Part of a small language model's weights.
Size: 4 heads of 64 (1 for keys and values), MLP 896 tanh GELU.
Training: a variant of SOAP for these matrices, 353M tokens, 5387 steps.
Each number is 128 + 24 x the weight over its row's rms, rounded and kept within 0 to 255. Layers, rows and columns count from 0. The size above them is the row's rms in percent of the matrix's.

# layer 2 attention output (transposed), 256x224, rms 0.19, rows 47-63,110-127,174-191,238-255, columns 96-127
size [ 90  95  94  94  84  93  89  90  79  89  94  93  84  92  87  97  83 109 112 113 110 103 117 116 108 104 102 107 118 107 101 108 101 106 114  86  79  87  86  90  85  86  92  88  88  86  91  78  86  89  89  91  89  98 125 116 107 110 102 115 118 119 119 113 121 109 105 116 104 103 131]
[[ 95 124 128 130 137 103 122 148 151 164 126  87 122 123 123 113 154 130 104  95 126 192 137 117 146  89 150 106  84 166 143 108]
 [116  99 156  96 150 140 159 114 128 126  74 146 110 166 160 121 144 134  81  92 141 153 146 129 169  81 142 124 113 120 131 124]
 [139 133 111 123 115  99 125 103 101 130  81  92 103 163 128 155 132 134 149 122 123 118  94 120 131 139 152  96  98 183 101 140]
 [113  98 160 109 136 103 128 183 105 119 115 157 149 120 135 179 119 151 110 143 113 139 105 148 125 141 148 132 164 124 131 131]
 [149 123  85  82  91 113  88 122 111 125 109 112 155 129  83 123 140  87 145 174  87  65 129 114 127 162 145 159 134 103 141 126]
 [172 106 220 107 105 125 116 151  73 110 129 134 126 140 105 168 145 145  95 129 138 142 119 121 112 121 119 174 130 143 141 111]
 [ 86 161 135 111 138 115 103 126 114 158 100 103 119 162  91 168 139 139 113  96 133 143 121  96 129 142 131 150 175 147  70 108]
 [100  98 117 121 137 131 106 128 122 134 153  97 118 160 117  76 174 114 116 119 170  87 126 121 135  62 104 154 164 100 144 136]
 [142 114 179 114 110 151 172 131 102 106 178 143 112 109  85 148 122 145 100 133 116 121 127 135 158 104  80 122 105 136 110 121]
 [126 138  70 121 158 137 102 119 125 153  93 134 108 110 111 122 128  77 142  79 122 132 151  85 130 161 159 161 135 147 140 136]
 [133 131 165 147 144 116 124 128 137 153 134 116 130 111 140 114 120 109 121 135 115 149 133 115 141 136 132 109 139 148 141 145]
 [118 163 155 136 133 136 114 115 118 133 113 106 161 148 121 118 183 109 159 140 134 116 122  93 124 132 121 135 135 102 147 124]
 [100 158 127 110 126 122 160 134 133 134 133 121 121 141 102 132 141 137 124  96 109 146 117 111 155 141 181 159 135 154 143 137]
 [126 111 109 134 134 155 164 139  97 127 139 111 135 153 105  90 118 132 128 118 115 142 164 147  44 153 149  95  90 171 109 131]
 [184 121 124 131 149 128 170 152 117 126 152 143 108 133 152 160  97 147 137 139 129 163 138  82 114 114 169 101 114 133 119 138]
 [125  80  84 160  90 163  90 143  98 123 125 124 144 133 158  94 124 109 138 146 141  89 116 133 100 137 129 104 157  83 146 168]
 [110 109  85 140 113 109 137 108 127 130 118 107 121 125 139 106 132  84 150 120 114 134 184 115  84 133 162 132 138 122 118 150]
 [149 148 171 106  99 140 149 125 139 138 130 138 136 148 141 112 147 126  85 172  98 114  79 158 112 161  90 143 136 119 130 140]
 [170 137 169 118 134 152 115  70 120 111  89 138 103 112  64  98 128 146 156 130 117 117 120 127 131 159 110 141 140 123 119 100]
 [127 109 117 106 123 139 146  79 146 140 106 112 126 133 156 171 120 171 140 137 134 162 139 117 141 117 129 129 127 170 123 106]
 [166 159 137 118 115 155 150 126  85 152 133 130 161 140 127 161 104 106 135 134 146 167 161 153  95 128 134 167 131 119 102  94]
 [158 120 121 149  94 173 146 114 101 111 120 146 128 124 122 107 169  94 138 122 144 135 141 146  90  75 124 136 113 155 131 119]
 [109 149 164  96  84 127 106 137 185 121 124 177 112 141 150 101 150 142 107 109 148 120 115 121 120 141  99 143 112 136 167  96]
 [148  92  88 169 100 124 126 139 175 105 119 114 108 180 129 174 118 168 125 136 135 144 110 103 131 172 114  70 127 144 171 164]
 [122 108 123 102  69 103 154 107 113 127 126 129 104  98 148 147 159 148 106 133 119 108 101 178 143 106 101 139 114 111 112 150]
 [148  63 114 131 105 107 153 131 107 127  79 174 152 126 154 168 102 141 130 105 123 147  98 132 123 118 163  90 122 123 104 129]
 [139 152 155 111 150 124 118 130 135 125 121 139 168 149 150 104 146 113 114 204 105 117  93 137  83 110 156 144 130 116 121 100]
 [153 111  98  98 122 118 135 138 124 150 158 129 153 136 157 120 154 140  77 152 155 168 134 153 160 179 101 167 150 116 142 121]
 [119 156 125  94 142 126 140 155 122 128 134 139 159 114 152 136 119 132 105 171 113  85 123 153  98 131 131 161 118 130 127 182]
 [118 129 143 138 159 119 131 172 118 128 160  87 127 119 121 120 137 117 107 115 139 128 164 114 103 112 127 134 121 141 150 154]
 [104 130 132 141 117 120 149  86  88 181 115 113 129 146 117 115 137 138 129 136  97 149 104 128  86 111 107 117 146 135  97 112]
 [108  90 113 142  89 146 141 101 148 149 114 129 160  87 132 119 126 128 131 109 141 137 124 116 126 159 137 115 119  76 115 122]
 [ 83 154 119 120 131 121 114 147 136 124 115 116 164 140 148 107 121 128 130 154 103 103 160 138  98 116 129 152 147 104 142 127]
 [126 115 127  76  99 112 132 123 107 169 101 115 141 103 104 123 125 137 154 117 144 103 129  92 100 151 145 142 102 128  98 116]
 [111 151 121 126 170  82 114  98 127 118 152 146 120 136 117 156 164 110 134 117 121 168 146 141 139  86 130 110 126 141 171 144]
 [ 69 123 141 157 155 108 101 116 112 129 143  97 144 135 112 122 110 116 136 103 115 153 185 148 166  94 131 139 144 128 194 146]
 [128 121 178 129 111 140 165 153 142  92 148 127 141 132 128 167 118 108 128 153 125  94 113 101  97 180 127 136 112 107 144 140]
 [104 179 145 113 123 141 113 145 154 160 121 120 143 101 137 126 167  98 127 131 133  75  88 150 107 116 130 126 162 123 143  91]
 [166 121 144 124 128 121 145 126 144  98 144 166 165 111 121  87 122  97  99 153 183 113 109 149 124 156 138 143 146 107 128 153]
 [ 97 134 140 119 143 152 138  75 131 164 149 110  89 161 127 133 137 159 137 107 135 109 174 145  78 104 103 142 153 143 122 132]
 [136 144 161 167 153 109 120 129 113 142 107 134 123 142 100 109  70 136 128 144  95 124 150 145 144 130  98 160 131 114  73 137]
 [119 105 114 104 121 150 142 125 111 149 105 139 117 127 211  85 165 103 136 145 120 133 124 149 106  84 129 142 167 125 129 130]
 [147 112 103 138 143 111 138 176 118 143 147 125 112 120 136 109 119 151 110 142 100 122 141 117  93  95 145 100 132 110 120 148]
 [144 111 133 104 124 137 111 117 117 108 112 102 134 123 130 128 101 133  94 149 112 130 116 119 111 204 133  94 125 116 166 132]
 [127 132 115 106 107 138  96 128  78 157 120 121 107 133 156 140  94 143  84  93 174 160 108 142 183 170 163 187 157  78 138 104]
 [154 135 178 129 140 115 129 181 126 159 129 188 129 118 111 128 134 155 123 162 156 116 123 126 118  88 144 116 126 144 109 116]
 [157 100 108 152 120 134 134 127 123  83  95 123 129 152 142 108 107 166 129 157 121 116 103 136 112 121  97 141 123 124  93  82]
 [122  73 108 131 101 136 117  93 136  86 134 180 120 165 120 135 120 140 153  99 155 109 171 144 104 124 118 149 138 100 117 115]
 [180 100 117 114  96 113 100 121 102 133 115 137 114 106 153 106 141 124 105 205 119 157 101 183 116 105 102 144  96  98  77 107]
 [106 154 113 141 133 104 146 115 130 156 161 111 114 125 148 132 126 146 130 113 142  95  78 121 167 108 117 129 167  91 144 149]
 [116 154 161 137 167 142 126 120 119 144 114 107 122 160  79 131 119 104  97 127 124 161 125 119 107 149  93 154 164 133 122  76]
 [153 129 128 140 126 108 143 124 183 134 129 108 138 146 121 125 108 145 131 108 115 120 169  99 120 149 129 125 130 146 142 103]
 [178  90 148 162 128  94 137  77 116 149  95 151 145 116 125 138 106 106 111 159 154  84 106  87 129 152 137 143 118 146  70 130]
 [125 123 124 133 108 143  76 108 105 132 125 159 108 113  76 154 160 134 142 138 146 107 128 166  98 155 127 121 130 146 125 108]
 [ 90 134  95 132  99 100  99 133 120 148 150 172 150 119 124  64 155 144 134 124 137 138 169 146 131  97 161 118 143  80 142 132]
 [104 120  93 133 134 126 116 111 125 128 121 103 111  93 126 128 114 138 119 125 156 124 181 156 131 108 132 113 110 147 114 154]
 [138 132 136 191 146 153 137 147 183 132 135 117  97 112 122 153  91 122 132  98 139 118 126 146 102 129  76 125 177 132  99 170]
 [112 126 127 136 110 141 151 124 127 153 147 118 115 117 131 148 135  62 133 136 116 133 144 139 112  54  99  94 133 139 146 121]
 [140 137 112 147 145 115 142 117 142 124 116 108 139 140 115 126 140 149 112 145 129 139 140 153 118 140  76 129 139  99 105 119]
 [126 186 145 157 113 138  79 111 104 126 147 166 158 170 107 129 103 132 140 113 148 142 117 126 110 139 107 148 137  88 123  97]
 [153 129 125 144 136 131 135 152 139 168 145 120 124 133 125 126 123 141  80  89 104 123 105 141 111 154 152 124 105 158 108 135]
 [166 180 102 129 139  91 116 132  99 141 123 127 181 158 132 139 119  98  94 177  98 118 128 128 137 125 140 114 160 101 115 159]
 [129 117 106  89 108 145  95 180  95 118 160 118 195  90 128 132 185 117 117 133 100 137 169 164 147  88 125 124 135 126 150 145]
 [116 117 150 125 140 104  47 173 169 125 118 102 100 125 122  97 124 113 101 171 151 132 101 133 136 141 150 136 124 122 119 124]
 [112 129 116 124  87 138  87 136 152 129 152 111 133 105 112 114 165  76 130  93  94 150 111 149  92 167 151 114 132 146 108 113]
 [125 127 113 186 150 127 140 162 152 155 151 113 146 121 159 120 110 143 142 137 145 111 149 142 117 108 110 143 118 137 137 125]
 [128 140 102 132  95 152 163  76 142 147 112 147 103 133 103 125 154 110 110  58 140 167 129  97 116 117 132 123 129 103 158 140]
 [112 154  76 138 177 100 135 130 168 118 133 153  76  75 132 115 142  70 161 137 156 122 102 162 131  63 135 138 120 118  85 131]
 [137 119 133 109 106  92  90 122 155 120 131 120 149 109 191 160 178 161 140 132 173 100 135 114 157 123 156 133 114  97 100 128]
 [125 140 131 123 126 155 136 151  92  79 135 169  74 126 136 125 134 204 136 138 129 117 106 143 127 144 155 129 146  98 104 148]
 [ 85 162 132  98  95 136 122 128 124 151  87 139 139 115 117 130 115 109 120 149 129 129 132 159  82 113 102 102 137 140 101 178]]
# layer 2 attention value, 64x224, rms 0.158, rows 47-63, columns 96-127
size [100 104 101  99  96 105 102 109  99 100 109 101  95  99  92  98 107]
[[122  96  98 118 154 136 147 137 135 133 181  83 162 163 163 136 116 105 175 134 117 122 118 132 135 136 119 159 126 102 136 119]
 [147 135  95 111 134 115 151 127 115 128 140 179 145 124  70 105 162  76 134  97 120  99 128 107  96 139  95 156  84  81 137  91]
 [101 127 103 128 185  95 123 140 167  97  99 125 131 122 140  70 171 127 132 125 124 134 112 128 144 135 103 152  98 132 166 137]
 [ 91 143 140 142 135  87  71  87 167  97 150 156 125 136 144 101 142 120 125 122 169 139  70 110 158 138 113 126 136 115 120 126]
 [123 101 116 142 150 107 171 115  91 146 125 155 101 153 146  95 143 103 149 151 126 106 120 110 108 110 137  83 129 114 132 105]
 [138 113 106 105 142 150 170 112 122 112 162 137 150 106 126 143 150 126 136  81 135 105 137 142 134 139 117 159 118 159 125 170]
 [124 128 161 139 163 157 131 138 110 100 152 173 132 145 112 129 136 142 164 158 124 167 138 128 146 144 125 103  99 131 132  66]
 [138 144 138 125 110 122 108 117 135 153 157 124  75 127  89 125 109 122 145 133 113  93 105 139 112 141  97 151  90 141 164 155]
 [112 167 110 130 159  96 128 105 145 123  94 128  61 123 135  83 124 144 116  95 101  99 174 123 109 150  98 142 128 122 123 162]
 [127 117 131 118 124 131 143 127  81  98 122 147 119 121 108 175 142 155 156 127 122 105 102 100 149 161 115 103 137 148 157 133]
 [145 154 114 123 142 135 103 171 154 150 119 107 125 147  99 142 113 131 156  92 111 109 149 129 105 170 142  85 131 110 151 125]
 [159 178 132  87 159 116  70 115 162 109 134 149 119 137 113 150 125 112 139 161 107 131 158 137 138 128 137 138 186 107  62 126]
 [157 125 155  83 168 132 127 161 158 110 113 100 143  76 127  92  88 164 111 104 123  90 151 166 140 152 112 120 116 109 161 133]
 [152 108  98  78 186  92 123  96 104 110 104 135 137 135 150 129 111 152 102 164  85 118 146 168 136  98 134 144  88 164 148 108]
 [ 94 143 144 111 102 123 149 129 100 132 156 100 132 160 145  99 147 109 116 121 140 109 124 140 147 160 136 163 128 147 138 108]
 [126 161 130 110 139  89 110 125 126  66 110 123 105 157 166 112 145 118 124 111 146 128 106 125 134 109 168 123 134 129 138  92]
 [164 198 143 129 165 188 144 189 101 118 148  99 141 130 127 124 115 132 156 128 135 123  96 151 199 133 147 155 183 120 151 109]]
# layer 2 MLP up, 896x224, rms 0.185, rows 0-2, columns 96-127
size [128  98 119]
[[104 150 134 104 107 112 119 153 136 142 108 144 102  96 115 126 146 145 110 104 132 160 113 116 106 132 116 134 152 176 126 104]
 [136 159 116 116  84  98 158 135 157 135 145 137 106 136 130 105 119 117 161 120 100  88 141 100 108 124 124 117 141 169 146 126]
 [119 110 138 118 131 136 143 106  98 135 111 146 189 114 134  86 121 132 132 136 172 159 124 149 122 120 150 105 161  99 109 149]]
# layer 2 MLP down (transposed), 896x224, rms 0.14, rows 0-1, columns 96-127
size [105  99]
[[142  90 140 116 134 162 109 144 143 128  90 148  88 153 114 148 161 110 171 148 135 119 135  98 109 137 163 137 137 120 149 138]
 [146 121 176  97 127 157  93 113  90 107 127 106 124 114 122 123 126  99  87 135 128 176 138 112 143 160 110 157 154  95 122 196]]